{
  "hidden_size": 128,
  "num_attention_heads": 2,
  "head_dim": 64,
  "hidden_act": "gelu",
  "norm": "layernorm",
  "tie_word_embeddings": true,
  "parallel_block": false,
  "init_std_qkv": 0.0442,
  "init_std_up": 0.0442,
  "init_std_down": 0.0111,
  "max_grad_norm": 1.0,
  "final_lr_fraction": 0.05,
  "max_steps": 6855,
  "dataset": "wikipedia_en"
}
Each number is 128 + 24 x the weight over its row's rms, rounded and kept within 0 to 255. Layers, rows and columns count from 0. Numbers have three digits each. The size before them is the row's rms in percent of the matrix's.

# down: layer 4 MLP down (transposed), 512x128, rms 0.0361, rows 113-165, columns 0-127
# up: layer 4 MLP up, 512x128, rms 0.0886, rows 114-165, columns 0-127
down113 089:131102102096144152169134123086129077111171146154189199139119100140138127118089150121095128119112110110157141147127112108092117098123135121128089142167154120122173145086155129120156098152116122124108126156168146083144159108096127099143132151145137120126102149121111145087134145126143151174129115120143122145143119157105162142131131143132117134128157119127125116056112118108093091100135
up114 108:111154133168110165143138096134112158208108160111115076115132141146160129149155138121158158107143129135121178140117133168101132127138156112122109110126089112087116134117134100138130154091124116139147121128130140106146089128123102129131146074135150152124117136149168123102104105080122096129119156156116155114132137122165124171125148166083121101125126122131119099057111113173139115092123
down114 106:127102136119157103097095106117183124129150134125125075107119119122112112164189086119141151140133137105151094156152111129123123169086109118152134138192117100076143132121128111159111089129096138153132162124123089107114133146128125132126093141172136125099086131104158116111083145123118133113135158128158134142089139102134122112135137191157156149121125135113144106104086153158162152121128
up115 109:146127101114131141116108078139164133085095148104145163111130127137103083100117104111118154131105118115112134142151175114133159144156106116085131107148101131144107146137120107156185112138112137138102127077101133113128160103187099148176105077116126131138129098165095113119156175162140120148133097142124157092121115101128131181133168159160128112133143126153098130132124094137148158134135
down115 093:143118143112090147128176092106138122133117102140102126108131131147095126138144108168142139135110143101128104134121154111169100071130129143113103177175144102138088149127084127141127124158143144119114164130103145126152129132152123127134136119111055118097091139151093149146128119143110139080083117143136163144116124091129160129148120146126097134152105106140116131186169157110167175087110
up116 098:064136177116134135125116130142124144130074097155133097114139137124098116102125159177089146133090137115112130127119141132115153106132139150112124107104102113165142134139101120154126139174105141111172077127105142156145165141162114113155110108134140147103126093183137145124132135142113120109124135114140143160154141094133138106131128178102078138089141116105111129180105147098153108131196
down116 099:137123095136144127109165089104115143126135160122184100111107140126149165133154123134140135162191138128152114157109142121090130096097142184131119160096142143084112086151087177135135125110155162137154109139132133127103148144163140092133108158134098087116120134104107097193132120100168124106127122117123103124143139152110080107117133118142124115102124137123179139106131119080102111145115
up117 080:135153133147102142124160133154076134159134103099129154109125158102177145143135111129096128143132109130144144174128157136112146102126153126100122171141141113139127047148137152148125105159069097119127088097121124103120108134112128126144140156128089127127086100106155181126072117150159140152124099136107138099121144128130097113159148120125167095102122140130127072133100143100122163156121
down117 075:169122129136122134101156089118156160148132143141119126109145158151107152172164137089075125119135113157127160099128092124139127144103114160129166110117148113110180084097131130087151099134076141134096138185139141129165113176151104102114134105099132128123144122123132125098125137136099122122167095151126117123170119140136131081132143130179131130151114131099141100089111162112134107083090
up118 101:100128125135120113137100119136137116155091125102118163126144165103154114165116100159082143131135108150132115128129125106106117131138145120143109118100062105155093142128146108147142123109111110135173097181160131114145141119167102156141154124122156184157137083141153164125146153126102151117134167162102112131131087152136122134087100138076100098133157122122112130076103081161167128120130
down118 096:134126177125163117128107125125086106129138161113108145129103129121140117139159119121118158164148110135143099159136134115087126116084115146126110105125118109146100091137110146154137102143126066131155164154128110127077184144121109109104127132130157156089132055146128146117179140114105106120169153109157092124102157126129117120092136163116175131140140145104155117147101145096112147172158
up119 099:089107092162174107117148124121113115148102099131176076136119121144159099138134111142173116101132141166081161131115113154132107104090123113105154131105112107137139139134096111125109152124131145134163126159161112166167151159145115131160112137175142119185148105137107134107148096098126103121140069070131141127089130092137133130113151106123156120110128148154160138139117140080111123152109
down119 082:118118111108105158121145122192137108072167138166099124133135083134125140156119146122144125106139157153120112130107169108124070107129138110125094126129124097155104145122116113154154086155103132157139104153137187112102137112119153188145114133114141151160071132144157130136070122134134143124103170158149119102153145127111138098126129119163123133088086125154137103095130117143133146098152
up120 106:143131155076121103110107140079137117139107115149130113144097099100102105129147150109144178102145175121142152084126103192115126128142106151134178146139143137132133123133115114112111114085153139126138155118091143147112137182113178156112151158118100094117135155093097146136138103146119141146130114101113116133098140153116094160134111105118179101141119124131148103147142114079111067135104
down120 114:133104131092127175081133114112141114151147120128110118166119129142115129128133149146146146102089115111125100088156121165107171115111141146093112149130105151100093108140156152155094158184157135110143142120143135104132129144084153122147139137144176140126132098131155133103097140092069162099073150105124101087154147145158130166129129150135146136118094098146114096101127104137151167110160
up121 107:086182111151108113095164137170074118158165152081113142120134123102105143142127133168093083130119105140123144111143135086145141158134127121115155105166157128155186104166130144144159134120125074134095146134144090139123173163144174127132113117139126157112123152108131134114106105159167122107140100144095129167123146104136108102096103126154099131100095135110141130136114130117158121120108
down121 103:112108098119112132097104126130078117159116096146165160112132132109162118122149122122131105074133133144127154152138117109130159155120168149155179150088152078170169131116144119145098165128102172119115132139131101137109128139119141144128119129094079117136129132109151102151118139125153149150129106120131095157139135182121130156128135148132121133151147103082111123061128083101176103088155
up122 097:103110128121117060128113127144147121139094094103142083106122093144156107111136172097116127098132112119123159140157160125139114112131092118131124137124119092126150123116141159178158110123110105090130102153146167125123137116153110146129148182142109120170136145105135165127120138169142129167103114114130106149126095180096124163166147140135091132110129094088097153128134095135183123139074
down122 096:149111127183098154126098142162141170099181102116144105122151105120114098168111134132116185125111101134165169111156110129122166147115140127121110092148160126130136117107142113174140092118124098095146154138088126109110129118126129165127174102153106133104152099146144134109138103120139133130098144134088129105174071140132097171128122167104118115173113113116112133098104123142158128148090
up123 107:143132126132088107111144084109116217099125146117146148108136192137105112087139133105129122100115110148129172120145151147128131120131106132127156138104162131119136113125138139134072128120093178121105133084112166144126110143150145175140152099144134098155161097164124104123086131135096134127134143126121103128156121140181168121105136094115132116167136176131133116092129119107124109091153
down123 104:151116135137130132112151111134152140106148141090128119087125115119082143154133110154198099125118093134114123109126155141136146136139137139137147185126152082075123146144130130146084134112080135136131130168144139125112115163140135128133102137144118139102112089140084112122156140166117131106131130107173132054072163134169156086141080124141129108117130091138143126122157120131173134129100
up124 113:116160132117135123137112142131102121117078128113133133154115116151093099098101107125127141117105162152143099154106124083127139148196111117107135098130128162181163145106143130169129109126159130106094148126074130149080160117132138129132166121104120132117144170126121077093113116108172115159113092102093152103111184155143159142085115129115127159108130152109112127135108149141108170148133
down124 110:138156147107103120121133177113139133135096159124152127104147060159105120186121122115133081126140132114168139129130098140150134083091114156154133162192104171121128114126124124116104144168107137116082118153117134139158104163131130145153120140127114119068143161103078156117137123101133138114131126114072124119103129084135115122160151118124109169122119124132158120138146182104115123115117
up125 112:146124103120138112168122145119144146127104170134149176099135144128164121140114149118143098109107151150125126137111126119125112119135116155155165068110106151112136173135159129149085091150135135111109075107135148156089152101143138127145161132121149153118129116136194096080163137099121121105116143135125087084136166111113095084122128167126123137125154105121152167147140092126154128079167
down125 100:136175132118138141091146132119134161106158136110125094122093161131151141128081131138159146110096094102118146137149103090144161149144109121090145097100131121131121156152167156167148095072109109140158125176103108120126147155142126172128096180134132140122148096129102112150121097123128142091133146129115107106128100112125121143155134072108149153177174107136146139167121132100102092108142
up126 112:186121159147153134123118151102136122121124150144153134107109126139147165142141113118146091136108139129146126105144117153147101103143148143106142144113178105146130099148135114081154153123142097106085137146119117154158093140133118127127146149147121121083128116109143100083082152124083139159138170093075140150152131142105129103111077182146157148116126118152172102091117090083137150117093
down126 106:119110135132117157146106140132121119108091166166128111109144112178090107122126120186125110132131117052130161125140127126147113139117126129127193111132134109130113116100111175094082135126133138158098158152116150127122151110165141159147136138109099182132143143157153109134093180107137134107116122101124117087119144137161104155122084100128097096125151097161121174111096133118168136136124
up127 084:110163171131106123126089143134164148133097103137146201124169135105128100151094136101090136119161136086110106087121103103133125162134077142132129123124115139116128105137131118111137090142117078111134115141172114139156174138113118139136158178139152123146157137138124169104108073118135121135125140084181128119114157119117158109122088163141126092142123130133129143102144143172107126159151
down127 088:104135139110125131113109122135141132148163098135087104130099153148176110154077100129120126168138121107137146112132147139157138167125119184158093142111125157176099141158161128129074113118084107132106102115105148138117125115135130105118143112137146101109133139140112107086091150163109142141088167081118162157182097114117139115130128143155149157162148071124120163161118097142125127105127
up128 097:120089168104106140130158168139137072134162187125127113137077130131079136133135102155066147087131101148182109111116142123147151151120085114119116150148151128111115154149093109123144142130154123156157120089139144135127149126100131217122136086148129157130138115122112128153152152165101120127155120122117130142113136117150098118115142122123116126151126107119156144078101153138124113148102
down128 100:176116128059151147126151146121088158127145110116140110139105090129157097103107150118119114131108177148137100164136143090123143139161177116158147153152156132115105118111139130124112133118081120138121150134154106160102094095121140111135131148156159145151164079136111116138126171141127164157141121107107107119149128116120124109107118110103136136125159102178104149092079122111141162067101
up129 094:112145117121132172149116161123140140094129104122133124072105130118152117143148146081183150133081138128171171131136140124126127149113109138105126116115112131081101066088139099135106090155106130164090119120157156135149095151142133118114134140142137140075132106168107139134147130166150133105145145108164109132117105115109148131150136166122160185120143129193124160118121106127099094109125
down129 101:144143088161145132118146117129128172099134135140112138122156102123127119081105181095131110106137143130147164142126164161095105120127164102090147124123133127140130137129158088127091097121118091114113118169148136110162129126137192138084111141131127125089100139110098127122139137141115112173063113140098124156103176167098129121087086131131115118114130151151162137117159147153096082144141
up130 091:114153096103124100162136146113181083118143147172127105101129125132115127136151123106123130170160102120131140109128099106138123147141116129092157138129094141143112168096129128128150086161119156134138110105121125070114128081126158137112117137165124110131105139097176091153173166163156170140163076160065129118171138124116124103115147110142136136150112159118104129128152096111117107133109
down130 097:137117172142107110119100142149174143177109127150138177088089109130147147110116102116101120121128091115138065131152090135150128098129138132149119156181127136119119127125131120125138141129071162176099142087153148133124149099123127110154145116105131129134133095200123128103115140112134157146155075164111136077093147140119116162098116142120133115131148148117089149110139109129140119114170
up131 081:147109131105118125113143108115085149083113122144123139160115135152148147155088133091108146113130110132127138115145103093087182096105119119154118147098070097132084129178119087125131117068110099150131120123130158151088145106160161165164118115143127138117111085083111150107160176065157130143139150128149113150147144133126133104122130106141139123148128134123151174143137113162136145113124
down131 070:096093137168088133147105162131132086081151125103119087119136110105139124113171139132125091128110105110126155177114135129117156116140115128124128141172144135166113109071097159109105098082127117122155146157140102071092092112141121116130136122110133142157134125125099186168117135137142129091162177123126153148098121139143175160094147099139140128134135150138144126136141154159131141113091
up132 102:132168087122119143150088159128126131157128100120099202144087115156107082088098131117119130091155153170138089117148106135143128091114113103111123139153078115134135109140145141099073114085080142152129123130142175121144134124138138114112165123101126179133130130131118116096165148149129134106132137096134104162103137184134138116123101155108144135125132113143154138142124092165144095135110
down132 108:158136094183122159111120116134108162120157152164126165166131117138121124135096123159093146106107129084097093118181117119123176153132140136081060095118103118112110139110182120149128117110173112124142136121135128177152155095159139107148139149119172157147103134119090166091096130149119113130110153147114111140132097155140139133137141118105101129143102089111098140134142157144140108116129
up133 098:108099141112117118130110137146174168160142105092118118120169178101108131120152115121124128146143123099190152128166167140096101095102148173146086104118134113106098088108116131122153132111112165145120129103127130135101140110131150149107113151146086131110132117196102127105157081111107130131113136165150177165118120094152121151084109142114128137123094098130140128163137129176135130132121
down133 095:147123110151103127117164135155122141108145117100112095151153110120138137137139133151161134145126155094124115155113094143138166129165143136137124158094172116124144081099152169176164083135097104149131074115145097122125136143138107147168168122094087130118081104087114131089125083102116161166124140132116132147106116115129120140111111090100152152161151114148135129164169094154105103145131
up134 106:151150101155094136145145087077121129161194149154164115146125181077160128168151103136108150115092140141153123125118083109139160122142134114138128098100114122121120149139102123160108107122118173154111164104141145133133167166157111155144130102158104127166147122106082094131147121138163114120138100136141114101163123136105130155087153123115108108078114119152107122145142111120104132162113
down134 115:124102126121134147120152166112173146120115128110156115108115101131120114080119112126096144141123122181108149115093149167116109125136114107147174121107114132116145134124075098123095109166136134162107147158127132104097103165104133154138176102144156131137138084156101134110161091172123119114144123167075133136099097126128122091111118150106150163125130064162144165153140129154161137159116
up135 093:146158108133111107154151121123132142121093140148147120117142125093129102114177082169104150106107062127085101179120116105131145169125110167162142116185138157142159110130129108125091142146112155124145144130127107107136186092099103165127119101164103156104065141097112104141106130131123127081145142133153149124151128123115158143136131105136140139156149108114099121168101102118131140116122
down135 097:141117171150129157135147147134122150112122105151149125128102144129130134118172137111100149111084107156147110100121102096130068075135114151129180103131178147127167148083167165130141193151140143114111130129139125141138096084086145155117135130090172112151134132164111108121124135133141150134173108116129130156114120158149130127117098110099104117108091129110123124151119137094092118075108
up136 107:114155093110162149123146114088125124129113212165091167096172138127134081124087139097142091138159116124137144121117125137135145080101114092123140144115148109118108151140110131108124112119136096100114123118125106114083164140162138108112144143115103169151153107126135167134121192130142108144120095094115111144125140140114115119105094163139116140158167092121144126110126147144115142157188
down136 121:115126129078165173162142158124150114074130103141142148165124104134102114142063137122148123125115099146143130128148123117123087120124137114110151122176103138112121118186114123129142126142150118114109126122071109124148101167144154123115104106189131129141137099142104137114078137105165113122128142117113142128131166129143143162093147098096125172103133103119143172109138166143145091177095
up137 094:111081136124120159184110163097121082113114122135141095090154117141146118126131160112139158172138131134142126085097143123074108145153099163110102125102134101096117155097122100149121122136179092166113167118151136158107107133103104138157107153107161140091145136162106151152076095145150112161147134101149117105106131129151132158114152134118130119102147099147113125160162149147123159097131
down137 103:153155106135193129121122117168117134127073117120121108155107095122175132063103132113140141127092124107119133180151145189132139152140145134153161155116149081145103129165121170111142105139120126136147122121108157078101132128113107101153113156134136091156106125116116128171072120127135135138124136110112117093089136152107153134119156153104145110117102141127148103134150093149112087125101
up138 102:141164143098109101131104135130099123109127157134123109118155112158132146086130090127159109107105160109105109149142149097112152144185135102149119128100152106125168132176154124147101100129132108120095187125098125127139133142145098118088151108162112146151159131084115120113108105155092091172136086146150160126107138144128136147103140154172119143120115129135117115138163177088136067129110
down138 092:139103135123095140140142147129141119139136132175101094112164111168136121136112132137101095121116145126059116149093111138144146133141126115108153114190077134160154101133119120139113165101143160181138134118118148139109142142083144139165117118105083098116148135123155157083144135123112140123150092136140128112105125083096200119130127139141098098145106126106118169121130160097118101082124
up139 093:104113097117152113119144134146177160129118106085133180141131134113080168146129110151072114142154106118133151124135187117112131121155150145151152140133125144145135089130142154128103113142131144106111153146102125125088102104105112155137067153086118155137149076135165125097105126132132090153123103104127127138102140117156135102065123135133138153130104102155147167139124119118130098191135
down139 100:131143105143095134124076130152140160170112114124133163104157144152085146180143132127121148132184095126133125108125160092130120144086105151091123136103130140129115111105127113101126109148124134129125117142167103159116138134085140174126131164143107158118128157188149087112128138102129127094136127108126137177160136148097125131076133073102137143168136069094148124124121119117148096142145
up140 097:119141168101141096166149129127134084112153104136137099099117173135138133125154128143174125157155069070122120116170145168113132132130095145140161081114099163123123100117112114169136148147136104130121118165145120132140124147139124165139148140120076153097131147095137147145138114115147136152115141110132157086111126107126123101113096082140155136117136112142130102148173064081162129147130
down140 110:117174140164149145149167135128123116105170097114139133158118125138161108104108127142078119105144106141153147074128086127123096151118088139117117086159122124132132110159092121152134125154140150113179114160135118140170137129098173122142099083164121171092141142164122152112134097145131107131119121122063167122088123119151127122113116090154090128082143141136122092124116118159154125109119
up141 097:118115132126093116180149128112100123143102100113119080108149163111094111157185111107097144108112130118127107148166094104136156162114144112137128133126149157144138162148151121127139124101068122154101199123130115118108139131167192133142126137093101147143112141115143087149178130117170153099105102151150118153093116143119140133141133101136128084110108130121147084112143141117157110132152
down141 097:106096101168140114103162139112096103120099143112158117133140153145124160119082107116099146092143119122133154132130104115142123131104137121130139160088155136154118146183158176164084155114154116117144117134129128143115155083137103125167136118127063117138147124127099103137119109170150111132145094153140120129137125107179087110127186096091146136139138124164103162108098143104116136176108
up142 102:135163104147154166137147127144121130156121125125141139090146168120186086164180110158127131129100130107127120142092142119156114129124135156143153140086117144101135133121119154124155136129162115146121112132149124120114105122111117113123102144131152090124121130133095118104070084159093146094106099131152130163121168144100114120130119126105162099125135069088133127127089150053147163172152
down142 087:132136083149081129108101101109119099121136132129168096088139135163139154112188126114099127144129147153135147122115178144144119126118124084159129124077130109106132091156134114134111145137096105109112099132120166165120114109121117151077152156116128152127113159093101104107142149166120165131144093109147122153142157085139104152141125109105175086143172139109151086120115154130156148156147
up143 101:140087154135126155129141108127123103129085159146085103154145170134161199125118125139114117105110131193163114105148130139160112148146084155151150127133177103150114137118159090124146126133141180107097091126113149108114119153114121155140155124118124158089140119119154095163125107108100126155169142133089100149120117130105115117111137088112106132126112142105137118149119170088096106108093
down143 090:148139104129142136086080118154137148145135155093162080099098128158170122123110152139122137091103106113099098151125144148139104107127123132108139151100128115132160115056114136084119114090131099117150130144142085128091122131141124150119101133130118123138150137137185156105115142080137112160123152150131128124112109155105155177153123112110127174108196125119150173121140125123180113120118
up144 081:115133189144127098108119090099091119118139154072132139151145124144125123168114161132170097120097146159112145142137098123113116115155085112104156149090164141173104060127138135124104082131142114117121138162141110073158129142129099153116180149135110081114145116124149119100161138095144176096122136112130133117133164164142130131132116139140127110149162162105139135129138128131122138088113
down144 072:108113096096142134180121122068105132103131178129108113174110140137105162107095178087153118141130079132139143126096132135144093117107106111118113142114118106117088144135176142157143094122132128127136144135173133137112188129119116094133150081132133130107131128124145126118155163141132165155148172109109142074104162148129137160114127101139113148153137117131124116081153118086123128170140
up145 109:122111196163197113149172144138124097107134140102093101152120141150141131124117125145088140082128135128143122113136156132168113124151093105155161122107123160136176125115123119121092132169127145121156108134107157142105080108111129123116120081128139132137114112148118105157124113138124138121101060152113172101149144106168091153106142173104131119146151121090109123105111135147148098104144
down145 121:172136101096111153094128127159111135136145138086100127061103115140103159128111141099137149130134156111169124180110147063139122129157125113149120116150088112166115139116129138110127158140114164112148099100169144168133098099105150110137101138138149085109141132109122115104183149109132122127129108127119069141105134135159185153134095143095125091140120133117153106123130126135123134170159
up146 100:164112095080135109116110147122120119111143147151129130110178176171147087123188108143122102116133078116134119133142117124133139099078150148149095117121075139089126151125169157098133096124130145087110168133095122133104099117170109107127130124119118131111113134125116156125103143164134124091151141116132119152147147141095124116137164088155132175083156120155102109142159145154135145113086
down146 102:127122124082154119128125139086104144089101120129107123098113122116110116091185139133118155122158128138133142140113101121114153138113140194109127162141155129136148134157115160095128158122103197111140134072101118177127072136116115123109173147096164115143090126155134143132160112118103163120160119112138095145133140105137136187137110097111152127128130125156136121118098128161110087170121
up147 089:138147133112147131134162116132143130132109098114122135136113113165072132195121095064111116148098128130103148126123125106127138109109146130098128113092116137193097196080137115110127152103126125086133132133154175152125156123159114130141165150102117106094083122138128112132108144093146137098154168134139139149099134123125126147166112133130105117129142163190108117116151139104136164138160
down147 092:089148145156145159167131121171131104130111131090102120088113126107121132117117082136141146110158138123163140126105153103125098130154117161175112146126135115110126168122128165088111167120128157094158140116170111144137121103158103158111083121107136153119097139130098130149099067164078128123112100160115136148124112148107140104136111139105105093111122161155165138109100166135129107184108
up148 106:112104156135145159100108114102109130161158094130143120132150118138105108151159114092170104155127136132144097142152114147093151103150175097113138095095135143098186102117104148124117136124156128147090134148072136146120126148138169131150092114107121157126190126122124114108144092062162109160114095153120131146123089123139117121126147149123143117095118134180139103115162115130166094107120
down148 103:125178123119191133112165147153165117146114127113091176127151070116154130111139128128081167146141087149108149183081141106129109141135117123141146139095106154123135109146140125115147143160137155099091147125141141117132124138142134118088122112150123116108099115112101134122099103119118127155149162092144091181131086119132111115171118132138134117099185087155128116116138139105077120110125
up149 100:165176141124131149090160137165099118138084138143078148159157120137130142122154088132153158106123116127128116139171128161120092101099110158116131122111093125104140140129130098159163120128106134123104116148068134130174122118137123180107172118139110147117091141107168146079105130151106092142126151146143126115103105153133157118128119197117116145148147135122124078136138149125090165142136
down149 109:150156122135135112138086110116130113068139092146174109149139134167134100128108103131125113123116117142059135104164118109170129102108099088154147129157156096137161095154137130110107160125134162126168134141154116121161097139140140107160143117139085133136108149142196112131124159110151106071141152121122152134101103167145114134112108146131100080125136161128138158127134129161147113091109
up150 090:112163171114119164139119106189136135126120147122095097134162136101150122110125171139120090128087153135165159120111119107095092144160180166141145125117157122131202117164114103116130148122120158151099128120086146167137173105163130093077156101143128111104159101113156131123128073107114137113157097118120111137122137125126094131097118117113120120095132105134119138119121166129118145118131
down150 096:104112129086101088107100122122136167147122163127134100124136148116174112150163141110152137086128136173114109108148139094145126127145130164144161120162118136112119101131099119142137138137108113113102146135123148117053088155123080111115170156099091129131143127173143107115159109117125144114138168073127160137126133119101135121137144119118174158152153176088152109148140066114131139127142
up151 114:111121122119142112116111135158115094158117104127171140153123095102135078113119107193163136143136141122112140144154116113117080115161155158080148056095102125135147135112126144156156166137098137141134130174083111155180119128120117089120133112123144159138134146138134114121149114158101119099170141142140120080113101141109155092149102121132122097136102150112133114129152086171104122151110
down151 100:127128169113136099143161087161099103111146164110182120082097099139128118108118146116105142085102140146137142166109108148135130142120163111124107130166109125170125085126153146129140156107150110128172095132098095139100106168133126107142097117170166075149134101144155158131158111135125063133113145146099101146116119173114140113172157106121100152116136142101129137149143155116126115140125
up152 100:166115100055127082099109104161164123150106103122124123105139114136154086152149141132136145134085107109125166156075142180146154157141115109092183103159146166134144161142122119151142142165123126121179117101184122136154123072106103124123106142125134131105109106143099146099093088126113123147120145129137127130138116120165124111127136107141118132141120097135134123142134115125144071147129
down152 100:176147130117112114097152164107112138121143118155068121177154123160097138118159127137072160186140107138087147081131139103122104169129168140120124102107092145116152180110132129147152170123114140168158139121108110083153104139147121131097137110144103123084116123113127112148134119103162170124132123101123139140127155138172097104099109131146106126126139116102126118117156159115127097105154
up153 090:119171153120137106124164126142164152132113129126124097118084121136094114128091163146109110136182128091156142122145129096133090103173149115099128126121176120111110147128110068160159170076170119133153116116131107164130124134176122119158134113129122138110132126175115108116123117103103145111146108137141111142080131174158116117133105122088088127111138148116076114106153109160122168148131
down153 084:142150139128127105172132156146091110108131113141141139128106089132114194149151125146129162129093135120096112128128152142141119113101131129138088140171165147158107123114107133151107151121147103132119118104164128071118140160103119141103098117134122132113126090146104138168134082113120111187137158166172105116189126151120120095146105129151094126095130090137160132098159134115144105181095
up154 096:114138131137134132150105138133133142152110117114142078165166124117129151124195125092096135119168149097097164152098145185120153124124096156100128105126109168133093141149096150096157116083120143122136115125146109144100146146129101123122106109114142125130107116144108114156105116189058131168115121119123098136125132128111138128122142071146133170116095121156135084178125108132147150147107
down154 106:070125160170091097148151097104146155112122121117105122122140089162133143123101119122132090130129119159133129114173176147147093166135145151167156147100128158149141136165152133119103111125140137080137135101136131143121136107122141125120105101128131145111150114079156110055127143058100180146165117112109170135139143119153098125119137163103122155112109118147124151138125126096140137098127
up155 095:138135090104127155103152129118078149142095150179145119132163169125140133089153128115160165115115112097133113120146111142163118141131134077107151119095096098096127130090103136133109168092180104150147125141126127155110147154129131154149121127149081127086144129058157095118138128130182174113126118104152126154142110134126146125120119155091099108147144100139117080138128126110109099137117
down155 105:110147125129135120121097123149161124148166103113143119154144093144134117182121094189137117120148096160087159120133126081118100128133157116099106084114136155118120144155096101138068174115095126151169114120140088150119128116151144086111115114116152126108118126132147131134119108114134164131098100082116133143138125116101116122181096143129142178115139171146143143126094119178165125154147
up156 116:107127157108105135147120112138170145158086108121142085132129130138128148144154166133132130096136117158128119135168140167161141148099123085150128124072134139170146123119106126122064158153130115117093114096153132130130135131145138181108132080125123149122137168083105130108102132121151133160075061099114111142102148159143098123150137146171170125128121132153130150171098156131138119116114
down156 112:115110143146152146174139132102118120065120097119113131158131123169126114112119144112104154117123136089137131143128145085143151142128135129128135138114127140187141134103177138133105140065093071134100089115078133145158141135122147105161098131065113096138131068125171127161151171111139137157114132107117142145127092131106118155137120103178124150142100109118135132112133161131140155151133
up157 098:101104103141118097103139097103115136151092146146144141151127100108142120106193144133135139124137092159191105139099155154102109116142093160130148127134177113093113127097140139125102120147124125170122167106158140129141086134095117102115174138114144195085118121128127139115083146162128154108149110118117112095125103104128123111167111126132106131132127076110176157126105146117156131097115
down157 095:170163123121137172105188150115121138090105148092126118185124151136146105132080143084087143116100129130135116114126139122105128156152106082137106115106133152095125119127133090099126168118124116138162079123170127094124080119144133121123145124120158109128122135079127125139076090137159110125101145120126100111147149116158125137131150082135137147149144153133174179125141155112109118166109
up158 080:124135111123124148098128143139079162118118130133094182154101138119123141098098151140142129105096159189130120143103125137127112128166108124120130110110127109122112136142139177112153118129147102136081140139086134134089120108155109121145088082135109108102141149101112157127098158110120122186129145164139147181122100161116148152118144120130098161153133117182112156125171131140127186079121
down158 060:125104127124105130136130158106122103153154155127086143131122110118078104125091128127105076126148126113121153179126152073147138113154110109090131097095113142087143123140084147131073138105179153123131153105111131114128147120147116103166124116185152104109107159124146144176142109104129105080110134136128140147106127165138137134125138165117151150099150148140138072094131099124176113108131
up159 109:103149144130118129140114147121110155126151158152144087131177137133101119167114169128175114112133104121161087166161090106075128096162148121156145091130124097083103118136154115131124117132172136132099161113113081098134115110141085108117113100143109171132128102099149130121120147150110177116108113141119146142154108141111122085126082158155161145159137134174151107097125104128124107114147
down159 111:097149148130168151135118137100103153100120116151094127126180143103131125097109128147110125134162097117119075128112115092091093092144152169132134138104136128094156145138147092123170121153143099162128139127143112126136139124184123141138171086189103108151175137128148131083129124066143142146107132114166115132108137145138142116159100108147147108093110138142141130125152124100148133078101
up160 098:123129121100132109168129122135125137123074172137142089131121097134088103155182140117121126092106125114106064107148127147147150103106101119071170131136146124132163161141139121096124127109156096166143135131134147137105146158127134098096120130149128128134135158164138132139093144119129112130127150121151161140139130178150142062132150105094136153140116107197146142091146171147143116118100
down160 095:120165129120126098149112120123129127133091123149118151135107132108124102145131110120139184149119122130104110120138195124135150170130150151161142095079091152097108173128121165076173158138137113157160130099152096164102129157147089123091154128107110098128139121130197118113097148099122135113133100114125116117116128100106119115148145144110156117127122184114110137142097146083169099126136
up161 102:064126171153107124137134142159122129133117113075084123071143173131099168112071156149097101133160162155141118129115128101138149125103142120135085142114105092154132183145119154111098143149114120128123123139108139164151130108152108152078121144124173140116130150136154069125105130114144099136121132143136158159158082100129129145132130133159157131135109128137090105126120150140161127134157
down161 098:133089146135094170167181115101112110125125136145130126115132117154167167137151173144163092108122178141121119132122103101106158157179123152139122087127110109095085124125139122138117135141127139132127128112087111149117142110103129142158172108139170108079100144135099135137100134112161157130140146100066098097134119133129134144130147148165106121116106120134127088085078136171135102134149
up162 108:147172136131159064114140112080125109092098144152105143107055113154131119124101158117140125128136114139117111124168076129131082133141095122135119145167145150116153153138131109124107134166130085162131117116131123173159135161101125162121115094158141111150156087128157142132168152128098146125117124143136105082117108183158157143122140149109126086124123145136122128163136107106152155104111
down162 092:130132083172137138146128137096134127118090148153146158117113155108131117128114139119152161129182137144116094170108118078129102124095117126116119117152103132090141128116152152131142139119131098143126184145137120140103096117141153148160115102097114138120109140144131141149083152107121050131140107124157096111101146136130107151124166148182125109104188135109150121152115128119047125128146
up163 106:212101130127124149109138109152103154180150121150116117144141117126099128149136118105157180130154132124109176138122105134136121086156137144105109144114135163150127147148116110078120147142123156099116072150129113076136117151113112125147130129132135109120137125130114138131079116064114128151117099148125128087163084143155142139087094079127153148119169128149165119159127136106132141103143
down163 092:067134124100118123130121153152125114077140083114099108086144147112140109109085129150125150136111090158122169145115126183123143104127104156140128140096146090132165155107113152124178147101123145130093115113164127135145121159126122147097154108163123132148137121126157167116101112096113148138099137142152135135151163177125111080127107105133092120081151117143123154107106147088123122157177
up164 102:092134146139085149152118109127186148127146147080110138091137142153133138121126137104141119094187090140082115156116109147107092127149136126133134165089123074132130170095162134106109158146133109128142141149088146109157141076154144152134136158118171148113140106120116110114156161116109150163142117112134134129185136109170143134106105166095152112133120106109105105150104133141159135151107
down164 098:123124139101162131137126096109136148167109116138130138111114143123160109139122138121155159083099148119139126133150130160125120107083166083112151142096076130132147104097136100116141123111152135107102155094078120131117109141139114116162157153129150157098148107143122137113130109125140174148225100123120107133096117121142152165129123160149131090099104131164122097122091121183109117172117
up165 106:147151151130116140110135140129121141139175131101071135097121145106177123095145143101168113123144107082079141134130131140118148125112130131124140119153051133170151102129130151190115153118110123114112120107133126134140117125126086152091110134112131138092147119109100118143159186124116090161157132122121131138151166085133171133102130136136158136139149175131136137136075118107088107160159
down165 100:104133132149135141128138166109156158151103097133150096110134103148129157103136139113139103090126110121146125128136135100183118146105074166144128170163114099121141091158102157122138127090169095120064110147139130133166122112117132085146145116111104136115120173119106115085178152131156112125139093133165136148121136118096150133098125130125087097144132105134163087100144158128173166140128